config.yaml
qk_norm: false
parallel_block: false
extras: ["capped logits"]
warmup_steps: 358
decay_shape: "sqrt"
batch_tokens: 8192
Each number is 128 + 32 x the weight over the matrix's rms, rounded and kept within 0 to 255. Layers, rows and columns count from 0.

# layer 6 MLP gate, 256x96, rms 0.0969, rows 0-71, columns 0-95
[[133  60 130 104 158 112 158 118 114 210 155 136 177 110 135  98 177 174 165 198  95 129 103 162 125 151 114 110 127 155 149 117  59 134 139 135  85 124 187 145 125 165 167 124 159 151 106 145 102 116 169 146  77  89 103 128 213 164 111 169 134 164 133 137 130 113 127 134  82  85 136 159 129 171 161 182 106 114 128 160 108 167  76  96 139 142 105 143  63  89 141 157 127  96 165  95]
 [144 113 119 185  99 121 128 200 128 208  71 150 101 168  91 100 112  92 105  96 113 122  63 107 152 120 175  98 136 123 187  85  94 161 150 154 169  72 113 130 185  82 138 144 130 153 155 120 137 163 134 121 147 131 151 145 156 132 116 171 139 114 130 166 139  74 147 107 146  83 157 144 170 141 146 168  86 119 155 129 185 147  90 129 105 172 145 110  79 134  98  83 103 193 157 154]
 [ 77 120 125  72 137 164 104 121 129 130 162 133 133 148 103  92 118 166 103 142 110 162 117 177  49 108 149 133 170 110 180 110 122 112  73  88  98 101 151 145  95 183 138  81  53 153 148  71 180  74 174 136 124 148 117 136  90 103 158 193 141  75 119 164 106 144 145  78 187 115 167 118 121 144 135 218 166 119 148 114 122 117 158 131 123 179 147 144  89  99 170  79 136 117 164 128]
 [154 141 183  93 130 115 111 156  98 139 159 145 130  76 166 136 171 112 117  78 160 120 109 111 135 154 108 163 196 126 181 127 137 140  95 142 110 186 122 118 141 131  81 114 157 180 121 134 142  81 130 105 122 166 130 150  99 130 152 107 147 110 106 125  61 113 105 154 162 144 166 150  60  93 156 101  81 189 143 116  77 127 167  92  68 147 117 123 114 119 126 110 133  98 191 130]
 [115  97 196 142 150  99 171 174  97 107 124 190 161 119 132 135 129 213 107 150 140  78 148 149 136 120  99  58 147 122 120 114 141 100 174 126 114 123 154 128  81 133 127 140 105 155 110 172 106 155 177 169 117 149  85 186  86 104 148 126  43  81 168 105  85 128  97 111 132 193 142 169 121 116 110 149  85 118 202  69 138 115  49 153 143 119  90 179 120 154 101 118 139 113 108 141]
 [115 152  89  82 124 134 112 109 157 119 161  82 175 125  43 112 162 111  75 148 136 131 113 127 106 195 140 163 146 115 182 135 104 131 129  49  91 108 163 169 134 167 103 130 130  88  66  77 136 134  97  69 176  88 142 135 187 111 143  86 170 166  97 107  93 160 125 176  95 116 143 140 146 138 144 151 151 134  89 115 136 100 131 115 115 158 149 151 130 106 141 142 129 184 141 135]
 [111  56  66 181  71 117 175 180 130 137 146 115 177 186 149 122  81  95 115 123  93 139 221 127 146  67 135 154 166 131  95 144 133 220 151 161  92  88 168 192 164 160 129 102 107 161 133 147  96 182 147 187 151 120 120 164 120 175 146 109 162 114 126 107  71 152 105  94 101  95 150 104 148 144 137  71 115 130 150  87 135 151 118 132 150 131 149  98 137  60 127 124 148 143  99  93]
 [124 122 144 140  82 132 125  62 108 120 148  88 180 172 130 144 171  95 121 111 100 156 140 141  74 122 166  95 153 143 197 178 185 106 109 110 127 168 122 182 134 159 111 166 124  92  84 138 119 122 140 159 140 114 125 108 101 106 111 135 145 111 102  52  67  97 118 157 102 138 164 149 140 118  83 102 168 121 153  74 188  87  96 146 112 170  52  69 167  92 130 148 128 195  94  84]
 [118 108 124  87 136 216 111  94 149 152  50 189 110 132 115 147 180 123 169  80 114 144 128 175 144 112 202 106 137 128 132 105 110 117 188 105 147 132 133  98 112 133 108 111  73  92 171 160  90 116  79 140 117  88 121  59 106 147  96 107 104 112 155 100  93 131 175 118 146 172 132 149 123 168 148  94 164 193 160  87  89 106  68  83 134 156 144 136  74 141 182 189 138 127  65  90]
 [130  88 108 154 169 120  74 141 119 101 140 127 114 136 143 131 179 192 102 173  56  65 120 100 111 159  95  96  98 123 164  80 102 101 150  82 152 156 158 150 151 151 114 142 122  89 117 173 118 122  91 111 122  79 102 137  69  95 176  68 168  74 131 113 144 137 152 111 190 151 111 123 158  96 145 169 119 110 155 119 101 123 104  96  89 144 175 110 155 153 128 143 116 119 156 145]
 [ 92 152 101 129 174 107 160  89 104 125 142 165 131  98  65 126 110 161 140 114 123  88 159 124  77 118 184  93 133 182  95  60 131 123 174  73  88 171 157 133 164  75  62 122 157  98 157 100 143 132 119 158 147 152 177  86 135 170 159 158  89  75 124 117 190 141 134  69 130  92 139 203 147 116  44 136 115 159 158 107 120 184 118 114 125 130  89 154  79 153 186 144 136 145 137 110]
 [145 152 165 138 172  88 127 126  61 119 107 117 143 149  95 112 111 173  93 123 104  94  97 129 155 109  30 129 106 137 164 136 158 138 157 145 161 136 171 121 134 142  95 106 113 120 135 129 104 108 170 129 156  70 128 118 112 111 148  82 101 148  92  74 123 136 123 132 166 146 106 135 130 153 111 136 121  70 121  96  78 120 180 134  89 172 185 157 164 135 161 193 153 152 127 141]
 [127 125 149  90  65 127  98 147 115 130  79 118 154  96  84 136  92 102 180 143  81  77 134 156 124 135 168 107 134 113 105 154  91 145 157 162 115 150 146 174 163 140 133 151  90 109 121 214 110 153 136 121 113 122 138 143 100 198 107 133  96  98  78 119 139 136 150 121 134 130 111 125 116 141 130 108 115 133 189 134 112  83 118  69  88 133 164 211 100 181  91 119  29 144 161 147]
 [ 95  92  80 111 135 132 112 152 120 164  82 125  86 149 130 125 140 160 137 141 141  71  90  87  77 118 165 119 124 169  98 128 102 107 124 195 113 135 154 117 177  98 129 168 114 145 127  97  91  99 129 126 139 162 126 124 177 165 176  65 139  66 129 177 134 153 115 114 173 125 154 133 145 159  97 147 112 167 155  42 157 102 178 104 156 158 113 128 130  99 149 197  97 111 150 168]
 [ 57 105  81  78 130 106 148 148 109 182 128 152 129 158 132  43 183 130 136  99  95 122  84 152 141 149 202 104 121  99 134 144  97 148  68  87 104 110 126 195 122 122 151 193 108 149 134 167 168 164 112 141 113 148  54 111 152 165 142  77 125 138 131 142 123 116 164 137 117 111 128 131 127 119 176 163 147 121 101 113  86 101 178  98  99 181 146 175  27 119 113 119 109 154 109 129]
 [142 115  96 134 118 106 131 156 130 145 138 175 181 131 141 123 104 139  87 145 107  98 131  89  88 150 199  65 125 157 117  79 120 160 171 174 141 134 148 173 125 164 149 119 103 143 207 174 134 167 155 122 130  41 128 137 157  79 169 118 102 162  61  95 139 214 189 155 192 159  67 147 192 130 111 160  92 138 146  68 103 153 126 127  53 181 103 177 114  92  86  89 109  44 169 140]
 [139  53 129  88 157 137 225 137 133 136  92 160  98 185 120 129 110 145 117 159 106  67 148 148 131 130 129 124 127 110 134 145  38 169 144 148 165 146 149 175 118 108 107  94 158 144 144 169 143 111 143 158  93 111 102  77 109  77 133  64 126 108 148 165 141 171 127 172 107 134 153 188  94 135 154 147 105 130 148 128 124 131 101 136  88 171 141 134 101  85 199 129 160 140  69  97]
 [107 150 157 151 172 136 123  75  85 174  92 192 118 129 143 116 157 133  80 134 122 145 168  94 171 142 152  70 149 146 205 106 171 117  76 129 144 133 104 120 129 174  99 133  87 131 153 154 108 147 110 138 136 120  68 139  68  97 121 120 167  54 145 141 119 106 216 142 129 156 129  81 106 146  95  73 129 132 149 135 132 114 127 154 136 188 118 110  79 152 144  90  89 116 169 144]
 [150 103  96  76 124 169 188  77 121  94 151 138 116  93 151 127 182 104 186 145 113 144 132 199 135 129 179 119 178 147  70 129 128 130 156 179  80 137 187 189 106 131  86 145 156 141 182 159  95 165 107 101 119  88 127  79 178 149  45 107  80  92 142  59  84 151 157 132  97 165 116 149  64 122 103  70 143 191 160 103  74  89 139 174 118 132 153 146 132 143 167 143 138 156  65 112]
 [168 137 174 111 105 119 169 136 166  70 118 172 149 183 114 109 109 169 175 103 140 107 133 111  72 206 165 104 192 154  84 130 154 105 139 160  84 119 133 144 156 159  70 172 112 181 178 121  73 128 128 171  91 113 136 118 131 138 117  79 116  84 197  60  75 125 103 160 103  69 154  79 130 117 159 123 140 131 170 161 135 141 101 124  55 173 138 150  58 157 116 108 137 100  67  64]
 [128 144 174 108 156  92 180 134 161 162 147 157 108 158 142  88 106 136  58 123 113 142 156 121  60 156 201  90 122 155 167  73  99 117 111 159 161  94 160 219 167  89  95 156  94  97 202 109 173 108 114 107 176 101 143  97 157 130  89 149 102  48 151 155  94  96 159 147 149 132 137 173 190 175  83 130 100 135 135 102 180 146  71  81  87 175 133 167  94 124  85 140 157  98 127 157]
 [ 64 110 138 133 134  82 167  83 101 153 155  85 162 117 149 141  89 178 119 154 112 105 109 112  83 112 106 144 163 149 104 111 133 128 167 182 103 125 158 133  61 129 136 127 115 105 158 152 166  62 141 116 133 113 150 139 116 188 154 112 110 172 133 134 144  92  95 118 184 117 160  99 168 135  89 137 166 100 179  95 127 131 150  78 132 112  98  76 104  97 114 150 191 152 141  91]
 [154 101 169 115 101  73 176 164 115 141 116 100 198 160 143  92 138 160 166 175 108 156 207  92 124  80 170 168 127 121 110 138 109 116 141 127 116 104 174 132 102 181 136 167 116 135 140 168 166  66 167 148  97  79 147 125 108 121  94 135 125 107 109 128  83 117 127  82  95 147 129 128 164 153 171 133 144  85  81 182  92 131  98 120 130 143 143 122  81 138 100 181 188 188 149 109]
 [121 141  99 155  81  55  95 175 108 174 154 174 168 148 119 133 150 149 114  90 149 156 116  79 140  96  90 149 144 141 117 112  62 135 163 122 152  72 121 153 186 130 113  90  85 102 164 149 127 164 104 108 156 120 133 128 160 182 145 165 142  97  82 160 148  85  84 125 102 111 114 125 172 132  88 111 126 184 151 128 143 128 153 138 147 158 140 132  86  98 182 121 135 106  80 126]
 [145  89 126 134 129 148 101 152 127 169 116  97 165  71  74  88  88 138  84 152 129 117  95 159  85 117  76 116 179 163 165  98 150 132 139 143  85  73 166 131 111 146 108 108 166 140 134  96 110  45  91 173 123 139 120 111 110 134 113 123 144 125 196 140 142 172 145 127 147  90 150 140 116 139 121 133 173  92 127 120 153 186 124 208 126 139 135  93 126 105  82 134 147 181 111 139]
 [116 102 134 184 126 100 147  99 148 110  68 131  85 127 136 127  93 155 115  99 111 155 110  83 125 115 134  66 160 116 110 153 224 133  71 118 115 109 195 107  93 146 106 140 102 171 153 101 177 129 154 134  93 154 110 145 104 137 129 105 143 104 179  99 183 115  81 101 130  84 152 159 144 177 163  66 104 122  88 155  85 105 155 135 137 130 177  94 103  92 125 111  94 112 162  95]
 [ 76  76 144 119 131 123 129 103 145 174 174 188  64 125 156  85  65  76  55 177 129 200 119  33  94  97 148 128 141 125 133 114  87 161 150 167 122 149 194 127 124 101 127 133 123 166 150 139 143 129 118 148 159 109  94 104 149 134 122 108 176  37 167 153  79 114  80  76 139  92 172 136 140 171  79 141 173 176 205 128 102 131  91 153 138 141  39 152 133 140 148  97 104 120 137 134]
 [180 103 102 135 129 125 136 113 128  75 107 103 129 158 155 121 130 158 126 150 104  89 177 147 104 175 104 136 157 143 198 113 172 127 135 120 137 131 117 105 115 161 115 139 116 149  78 144 164 122 153 110 100 106  60 139  88 112 171 132 116 102 121 131 158 123  77 145 139 163 130 175 124 117 111 147 142 133 145 149 134 155 135 136 157  91 186 143  89 158 174 121 150 111 127 129]
 [ 80 122 142 190 153 114 122 161 137  59 136 131 180 109 114  93  97 143 111 134  97 134 154  55 113  51 144 110 105 156  99 114 128 140 152 116 107 145 126 119 103 171 181 126 135 172 143 185 145 157 115 136 110  73 114 158  93 146 122 118 122 177 146 136  79 117 158 129 146 111 160 105  87 182 107 143 152 172 119  87 101  83 160 158 138 128 190 171 146 124 169  98 150 153 130  84]
 [156 171 151  64 134 138 188  56  69 160 118 131 163 142 138 149 135 117 104 166 117 146 133 190  70  57 148 112 119 180  96  91 160  96 183 116 117 162  93 137 155 113 118 112 113  66  92 122 102  93 178 167 151 178 165 179 123 100 170 134 150 170 114 100 107 205 122 102 114  72 111 143 160 108 122  81 160 146 134  72 104  67 132 127  75 147 120 140  99 145 120 133 150 181 121 151]
 [170  70  85  98 115 105 147 142 100 146 118 124 171 103 139 130 135 125 182  95 109 128 104 106 118  67 210 108 163 128 106 113 131 207 116 121 157 104 124 165 155 106 117 103 145 207 142 179  93 143 119  98 100  78  51 160 101 113  88 119 149 100 141 133 150 134 136 129 159 113 141 164 184 109 107 152 103 183 104  99 181  94 146 144 115 144 162 147 152  52 169 146  94 169  67 128]
 [159  93 141 143 113 101 184  52  75 138  82 137  91 138 175  93 140 125 111 157 148 175 176 124 122  72 192 172 161 115 190 112 137 125 159 156 130  95 115 130 153 103 110 151 134 142 139  84 146 122 157  89 176  99 131 154 140 167 136  94 171 119  69 125 158 141 142 126 110 132 130 119 174 106  57 137 109  96  78  80 114 167 123  94 170 153 119 174 105 164 165 195  97 107 156 118]
 [143 128 133 156 164 183 124 114  78 116 115 190 108 100 149 108 153 117 101 164 133  56 140 158 125 111 113 106 146 129 171 124 122 119 181  76 129 123 123 144 102 152 144 156  92 158 101 157 122 135 127 174 169 138 135 104 157 115 140 136 160 137 127 104 125  90 130  65 120 154 143 148 148  72 111  54 155 106 178 106 126 138 140  92 113  84 159  98 114 128 136 103 172 116 106 101]
 [126 109 129 118  99 172 181 130  90 110 103 101 130  88 156 115 120 123 117 158 125  95 177 100 123 139 135 153 111 146 101 164 119 145 119 144  82 132 192 155 150  99  78 125  86 115 143 133 127 124 129 208 140 137  97 184 152 137 124 116 139 161 164  85  88 138 186 139  80 184  71 149  84 138 136 170  98 116 107 119  76  99 109 160 111 161  86 145  78 173 102 122 128 179  81 150]
 [123 153 159 172  94 124 110  91 111 167 155 154 171 206 105 103 147  86  83 159 142 100 124 115 135 131 112 168 164 140 124 102 146 112 165 156 126 221 166 101 170 141  92  75 125 161 135 145 116 121  70  69  87 154 110 109  70 113 163  81 161 144 106  98 111  92 149 114 136 160 154 117 103 122 107 128 111 140 168 132 147 188 101 176  97 150 140 110  87  92 136 128  80 148  48 116]
 [129  73 159  68 147 109 140 131 143 100 106 194 166 166 119 102 108 109 206 131  86 125 200 151 121 139 168  77 171 144  72 112 165  76 121 126 124  76 177 140 139 128 154 122  61 101 121 114 109 122 125 129  88 100  81 169  47 116 173 113  73  63 133 153  89 120 121 131 165 159 122 125 162 165 103 160 143 138 201 149 207 126  94 102 127 112 129 105 134 124 189 132 128  92 156 123]
 [124 108 117  50  89  99  92  75  96  82 146 101 122 120 124  91 152 151 169 170  89 133 166 102 125 141 162 161 161 126 143 157 146 159 115 111 135  62 175 161 153 143 105 161  82 109 126 144 150 172 192 120 134  92 156  66 169 145 114 107 157 188 120 100 124 182 134 165 147 137 191  80 142 161 137 154  79 133 186 110 105 129 130 183  93 155  89 200 122 123 108 172 143  93 145 162]
 [147 111 103 130 132 133 103 127  72 150 137 130 173 126 167  99 151  87 113 129 144 103  87 114 176 104 166 128 143 132 150 162 103 111  71 113  83 136 181 171 209  87 105 178 125 178 220 176  40 169 146 135 149 140 130 122 124 141  89 118 186 103 218 133 120  99 139 153 127 126 131 118 106 115 133 107 131 117 128 132  79 154 158 125 112 174  99 141 121 164 117  98  92 168 126 115]
 [108 110 165  95 155 131 112 130 166 144  99 148 205 123 109  77  82 129 119 121 122  98 106  81  82 100 130 117 182  91 121  94 134 133 121 145 111 168 182 109 133 148  98 204 107 156 165 125 147  69 150 172 162 106 135 128 173 173  63  51  51 130 137 196 157 155 147  96 129  65 113 139 132 125 151 150  70 108 133 108 124 152  86 137 169 132 185 111 111 106 177 160 141 162 191 112]
 [159 147 157 100  95  98  96 147  93 106 106 119 141 159 142 126  93 141 123 145  85 112 162 140 112 151 132 133 142 127 160  88  92 113 160 140 173 131  86 116 147 146 166  83  90 143 100 143 131 132 148  99 184 111 140 132 147  94 221 164 136  89 108 123  89  97 144 155 155 141 184  83 108 133  88 160 127 105 174  92 156  96 126 146 110 172  96  99 125 127 202 148 137  88 136 132]
 [ 48 114 100  76  87 126 197 124  75 116 148 137 118  43 149 137 174 111 126 135 134  89 178 134 157 163 179 126 118 116  86 139 117 159 170 135  65 129 177 144 162 107 115 111 144 134 182 157 146 102 127 157  96 135  93 122 181  79 134  81 160 163 160 133  99 139  97 149 143 165  93 146 100 121 125 142  85 177 138 123  78  73  80 164  81 163 155 178 147 108 150 147 124 115  75  65]
 [110 152 119  49 136 137 124 140 119 113  87 127 118 106 146 111 102 188 159 141 129  55 119 200  90 163 142 104 100 133 186 156  74 153 131 170 118  66 161 171 152 148 179 135  91 167 165 160 161 150 112 132  85 122 188  97 169 113  79 152 136 203 146 119 125 188 137 130 162  79 136  87 150  98 158 121 140 114 110 129 128 112 114  60 135 176 157 146  97 131 105 151 116  96 119 114]
 [ 92  70 170 106 227  71  98  89 113 125 128 125 114 158 147 116  98 148 150 116 161 138 183 186 125 136 139 118 156 162 113 115  88 177 128 151 156  99 160 116 124  83 119 136 141 197 106 137 138  58 202 135 171 118 167 126  89 145 157 147 169 109  95 113 105 153  92 163 180  98 142  58 155 150 120 172  80 102 159  87 134 146  88 103  69 164  54 165 138 170 138 115 124  71  71 124]
 [ 55 139 126 139 150 129 111 171 114 155 122 220 141 106 112 109 191  97 162 167  91 124 147 123 104 130 128 146 122  95 112  94 146 119 178 118 127 151 151 137 125 114 128 123  96  97  76 137  85 131 132 143  56 115  84  90 131 146 128  94 173 142 121  52  88 132 106 160 118 139 136 154 174 129 170 145 125 133 125 136  85 123  72 136 133 154 172 121 114 143 135 187 154 140  90 142]
 [ 71  89 140 114 121  87 137 109  91 104 107 132 125 120 107  81  82 127 153 112 106 125  54 126 137  94 120  81 116 163 180  83  71 150 217 154  90  81 119 158 183 125 135  96 108 174 126 138 148 160 146 157 129 118  71 138 112 104 115 125 124  96 106 162 140 142 153 110 132 121 131 113 135 113 136 133 134 188 114  44 148  86 128 121 117 165 166 151 133  63 185 120 114 126 128 112]
 [ 85 120 148 172 143 104 139 107 125 107 138 126 191 130 125  82 164  81  92 120 134 155 126 157  86 163 146 146 129 183 138 108 161 102 110 110 120 142 148 115  89 121 102 148  91  94 150 117 152  98 143 166 143  85 112 159 115 110 107  80 136  95 130 127 149  60 170 132 150  88 118 105 242 141 176 136 112 114 115 136 151 172 147 148 109 170 172  96 122 103 113 143 130 141 190 112]
 [127 164 102 147 106  83 146  97 111 111 149 116 100  99 122 143  90 118 103 150 124 133 182 100  64 109 109 136 146 135 126 103 152 129 166 117  89 134 159 130 108 149 103 129 112 184 154 131 129  90 134 114 172 130 101  86 139 121 150 154 158  60 153  95 110 198  96  90 133 114 122 140 122 122 132  98 115 110 120 142 128 122 110 123 123 129 109 134 137  64  86 165 116 134 160 150]
 [125  98 131 112 123 135 156 100 108 124 111 148 177 128 147 107 158 113 162  89 119 172  73 170 104 157 150 131 178 152 110 101 126 137 111 135 142 125 125 111 127 127 190 145 120 145 128 181 101 130 102 133 173 157  58  91 192 122 126 136 142  80 147 126 105 130 115 157 129  82 158 111 109 164 152 153  91 139 214  99 215  99  92 110 127 122 156 112  50 177 124 157  94 107  92 117]
 [128 124 126  32 130 129 219  68  89 133  76 146 161 120 161 136 162 144 114 132  78 163 130  86 109  97 147  67 157 132 136 138 119  66 169 120  86 156 110 124 172 115 130 144 148  83 182 175  99 149 111  82 142 137 117 158 148  95 185 106 157 100 149 123  92 139 157 136 186 117 131 142 118  75 111  68 147 141 121 102  92 130 149 176 153 142 100  98 107 147 139 102 163 119  91 158]
 [171  92 101  83 103  87  86 149  42 123  95 104 162 108 163 153 120 121 121 101 152 188 115 136 186  89 164  92 122 130 184 165 131 166 175 102  90 137 165  91 141 105  92 161 176 137 117 149 162  96 131 108 154 103 103 162 132  99 131 128 162  85  90 184 179  97 148  59 124 124 152 131 162 156  79 117  74 142 179  68 127 142 120 143 123 148  83 142 116 143  97 102 113 142  99  95]
 [112 109 158  48 138 144 125 138 126 127 110 123 105  99 147 128 127 187 125 105  91 125  80 193 144 110 167 128 131 167 113 112 156 145  75 136 103  77 144 127  93 158  89 112 153 137  93 107 108 117 170 149 184 126  98 132 122 129 186 150  94 105 120 135 111 131 116 103 163 132 167 181 145  70 152 137 133 130 108  68 126 145  89 107 104 159 150 159  87 169 117 145 157 132 204 154]
 [106  91 101 142 104 180  84  99 175 118 114 137  98  85 109 116 101 147  77 109 127 120 144 190  97 107 207 100 153 142 130 136 142 120 121  87 153 126 145 127 134 133  65 122 107 170 145 133 169 120 142 127 201  91 119 136  97  98 153 112 138  96 102 123  67 109 121  79 139 127 186 153 146 154 160 121  98 139 129 107 152 190  65 113 154 123 135 156 110 153 116 163 132  70 133 158]
 [166  92 156 141 105 146 151 174 120 149 123 122 130 165 107  75  83 128 116 150 119  91 100 149 154 165  97 131 176 197 175 159 132  85 126 112 181 127 167 120 161 116 165 140 129 138 141 116 116 214 131 129 107 119 130 141  92  91 132  89 121 101 193  84 109 158 124 109 119 109 153 134  94  89 162  99 104 164 116 128  94  73 128 178 123 127 124 168 105  66 146  60 100 136 166 136]
 [156 146 161 161 115 117 165 103 105 177 140 133 125 121 124 148 132 109  99 121 160 133 177  92 106 118 158 166 129 101 185 109 147 198  68 156 118 131 170 153  99 157 138 176 113  96 161  93 145  53 156  87 109 156 185 165 171 152  73 107 112 157 112 150 150 116 159  98  90 144  65 176 139 157 101 147 161  68 190 105 115 152  85  86  51 119 116  64 117 145  91 133 157 147 129 131]
 [ 85  75 182 127 125 149 127 125 111 109  98 166 153 124  79 125 102 173 131 157 129 172 125  84 126  98 185 159 146 132 200 114 163  90 171 160 115  85 125 146 165 137 136 139 136 158 122  92 115 112 176 157 114  65 139 119  59  76  84 133 149  83  63 168 153 140 153 128 132 176 164 102 152  77  84 140 158  85 155 117 189 113 138  89  91 156 132 176  80 155 132 143 112 161 124 133]
 [ 58  67 155  67 122 153 144  97  76 115 160 174 105  94 119  49 100 141 153  71 130 195 117 114 106 126 178 108 144 125 172  78 132  77 159 118 121 123 153 176 149 127 130 210  97 200 157 106 150 139 152 161  83 162 141  86  86 125  93 136  88 174 179 174 115 144 144 136 133  99 144 160 121 120 108 193 147 148 201  85  96  91 160 109 131 122 148 192 104 118 138  64 113 122  98  87]
 [122 189 143 156 136  97 149 104 169 171 115 125  74 142 135  81 123 129 174 126 100 160 125 127 130 127 125 125 149 179 148 120 141 119  91 175 120 146 104 184 166 112 108 167 153 137  75  72 136  93 153 136 142 144 165 170 145 169 101 130 139 124 106 188 122  75 186 133 137 120  93  98 131 155 101 172  85 115  89 154 226 144 133 110  59 152 136 123  76  86 147 112 107 200 114 113]
 [146 160 193 125  84 118 137 196 101 209  89 107 135 130 117 111  96 173  71 134  99  72 114 113  78 123 148 140 157 102 144 150 146 127 142 161 129 136 210 200  99 152 136 143 167 150 172 109 130 103 149  95 135 118 121 137 108 102 157 114 127 148 123 116  44 173  89  89 156  67 109 138 135 200 140 130  98 183 133 105 171  61 135  66 114 132 144 213 156 215 132 124 129 139 131 115]
 [ 69 138  76 108 145 168 153  61 128 185 121 159  64 156 110  90 158 118 171 148 106 162  85 185 155 100 132 183 172  93 124 125 131  59 111  62 127  96 192 142 109 103 115 103 133 186 119 155 134 124 132 177 131 172 127 111 103 102 153 117 108 128 148 154  97 178 144 146 126 157 100 172 150 106 134 177 156 162 118  94 107 163  96 126 133 123 117 137 111 114  58  91 112 143 101  42]
 [115 174 121 159 163  89 130 117 100  76 145 161 179  90 139 148 157  95 140  96 133 114 181 118  74 163 118 153 136 113  82 131 110 103 158 134  93 135 111 120 116 129 140 144 129 172 127 140 132 149 140 119 184 126 110 156 113 104 135 117 152 128 149  80 103 117  77  90 177 128 126  98 145 138  88 132 150 127 138 162 108  95  54 147 160 112 166 118 113  91 153 115  86 131 124 122]
 [144 166 106  72 153  46 156 165  80 168  90 154 142 105 147 106 118  84  87  84  79  88 136  59 109 141 169 109 185 146 147 105  85  94 110 130 108  61 169 127 187 140 129 178 102 105 183  97 215 139 104 133 127  82 102 115 205 130 140 149 115 161  96 172 137 169 125  97 127 119 166  92 151 150 107 170 137 168  90 128 163 165 115 103 180 116 147 122 143 174 162 167  79 112 156 140]
 [155 160  97 114 122 156 126 150 100 126 115 214  98 101 112 109 125 166 114 106 164  99 124 151  84 119 175  79 175 129 112 129 116 188  94  92  96 137 171 148 175 131 139 120  93 172 101 137 122 102 167 123 139 147  80 141  89 108 149 165 128  60 157 150  59 152 136  96  97 136  96 190 178  95 141 134 135 134 202 169 166 155  77 103 113 130  83  99 100 136  99  97 113  59 112 106]
 [125 145 160  87 145 174 155 171 204 134 131 128  90 104 109 118 160 124 144 167 133 103 171 177 158 173 152  96  99 137 181 101 111 108 141 125 182 139 154 163 139 132 105  91 139  99 132 105 107 165 128 116 127  99 149  96 123  54 163 122 140 105 122 112 133 130 188 119 116 111 176 138 196 109 104 157  93 129 145  97 127 124 125 155  80 135 126 133  48 122  65  76 134  64 142 128]
 [137 114 120 113 107 151 203 152 129 118 117 209 124 161 158 106  80  92 166 166  81 176 180 140  87  87 158  50 163  93 158  99 122 105 119 182 102  93 143 132 119 154 109 157  83 125 178  95 128 156 192 150 140 178 160 118 180 105  66  94 115 121 131 111  83 161 171 140 131 121 119 101 160 109 105 153 126 123 188  88  94 116 139 180  99 138 174 198 140 124 138  58 168  97  64  73]
 [ 78  83 167  95 158 133 170 151 180 140 105 180 217 119 118 102 108 106 132 163 102 135  73 165 138 157 170  94 165 167 116 151  95 139 177 163 124 118 158 174 120 147 135 198 126 155 156 128 102  80 133 123  98 187  56 114 112 135 117  50 158 166 135 161 103 170 170 106 100 139 156 173 102 126 125 122 126 176 166 100 149 129  90 131  89 150  92 115 133 117 182 140 105 111  53 113]
 [165 101 154 144 113  62 128 142 112 120 140 121 153 154 179 118 129 173 123 153 144  88 128 133  81  82 175  70 157 149 149  96 101 146 111  91  48  69 149 130 103 155 173 128 160 175 134 167  94 123 136 160  95 100 119 188 123 140 155 131 122 128 140 133 125 157  89  83 133  87  94 137 113 135 109  91  87 146 169  61  73  99 133 163  90 153 199 129 113  65 126 144 141 150 138  68]
 [ 90 108 149  95 164 123  99 118 155 107 109 104  65 184  97 148  66 123 109 134  97  94 111 157 116 144 113 112 160 130 128  90 119 153  95 119 134 117 124 101 167 193  95 155 133  95 185  86 128 163 111 160 175 119 188 163 119 136 177 141 143 118 160 105 133 102  89 124 111  96 150 113 108 156  95 181  59 167 171 123 139 158  83 114 153 133 120 115  87 141 157 109 142 122  97 154]
 [ 86  86 110  97 158 108 118 124 137 188 141 166 135 129 151  57  65 109 147 146 180 113 120 202 146 149 157 133 167 104 153  72  74 121  72  85 108 157 211 118 192 125 174 150 208 101 137  98 138  32 139 105 131  95 147 155  98 146 151  94 122 197 127  62  88  94 138 153 142 136 139 104 143  69 182 126 109 138 130 139 175 142 107 125 102 137  64 126 110  88 107 189 157 163 123 124]
 [ 96 120 128 129  99 172 131 154 172 141 101 135 147  84 104 110  88  87 110 158 126 135 101 107 131 137 105 156 111  74 170 133 154 152 139 118 141 142 114 120 159  98 124  99 152 143  99 148 150 193 129 112 155 141 152 137  73  96 184  70 184 139 124 100 151 146 160  81 165 145 152 167 120 134 144 109 119 173  82 138  72  68 125 165 100 142 151 127 115  91 146 100 166 169  78 119]
 [ 70 115 103  83  61 152 158  77 126 101 140  93 176 110 104  74  93 109  94 112  84 144 128 111  65  78 167 115 157 185  74 123 151 134 141 149 100 155 161 124 135 146 115 137 148 135 172 103 105 131 115 132 136  97 115 111 147  96 190  73 157 143 152  74 119 130 120 171 199  92 112 146 189 169 133  96 120 140  63 137  70 127 166 148 121  79 143 110 126 132 205 192 137 119 125 168]
 [154 126 147 121 157 167 161 128 117 100  79  90  92 122 115 158 116 108 133 146 118 149 141 121 138  87 122 103 126 136 111 138 137  82 158 108 108  58 169 184 129  64  73 214  86  96 133 145 193  81 121 172 160 155 154 193 117 129 108 122 150 158 176 122  94 119 158  69 156 144 104  74 205 142 132 110 151  94 206 103  76 151 102 145  96 128 171 125 122 107 118 153 119 120 115  93]
 [100  51  97 107  98 147 107 122 139 168 159 149 112 146  98  56 164 139 107 144  98 129 163 116 131 117 161 121 124 128 109 151 153 106 118 142 110 174 102 152 168 145 117 113  85 133 124 160 154  70 152  76 115 132 129 107 190 135  96 111 116  78  95 137  68 144 163  90 133  85 159 156 145 121 116  47 131 176 154 101 134 120 106  96 162 148  96 101 128 149  87 153 157 100 159 129]]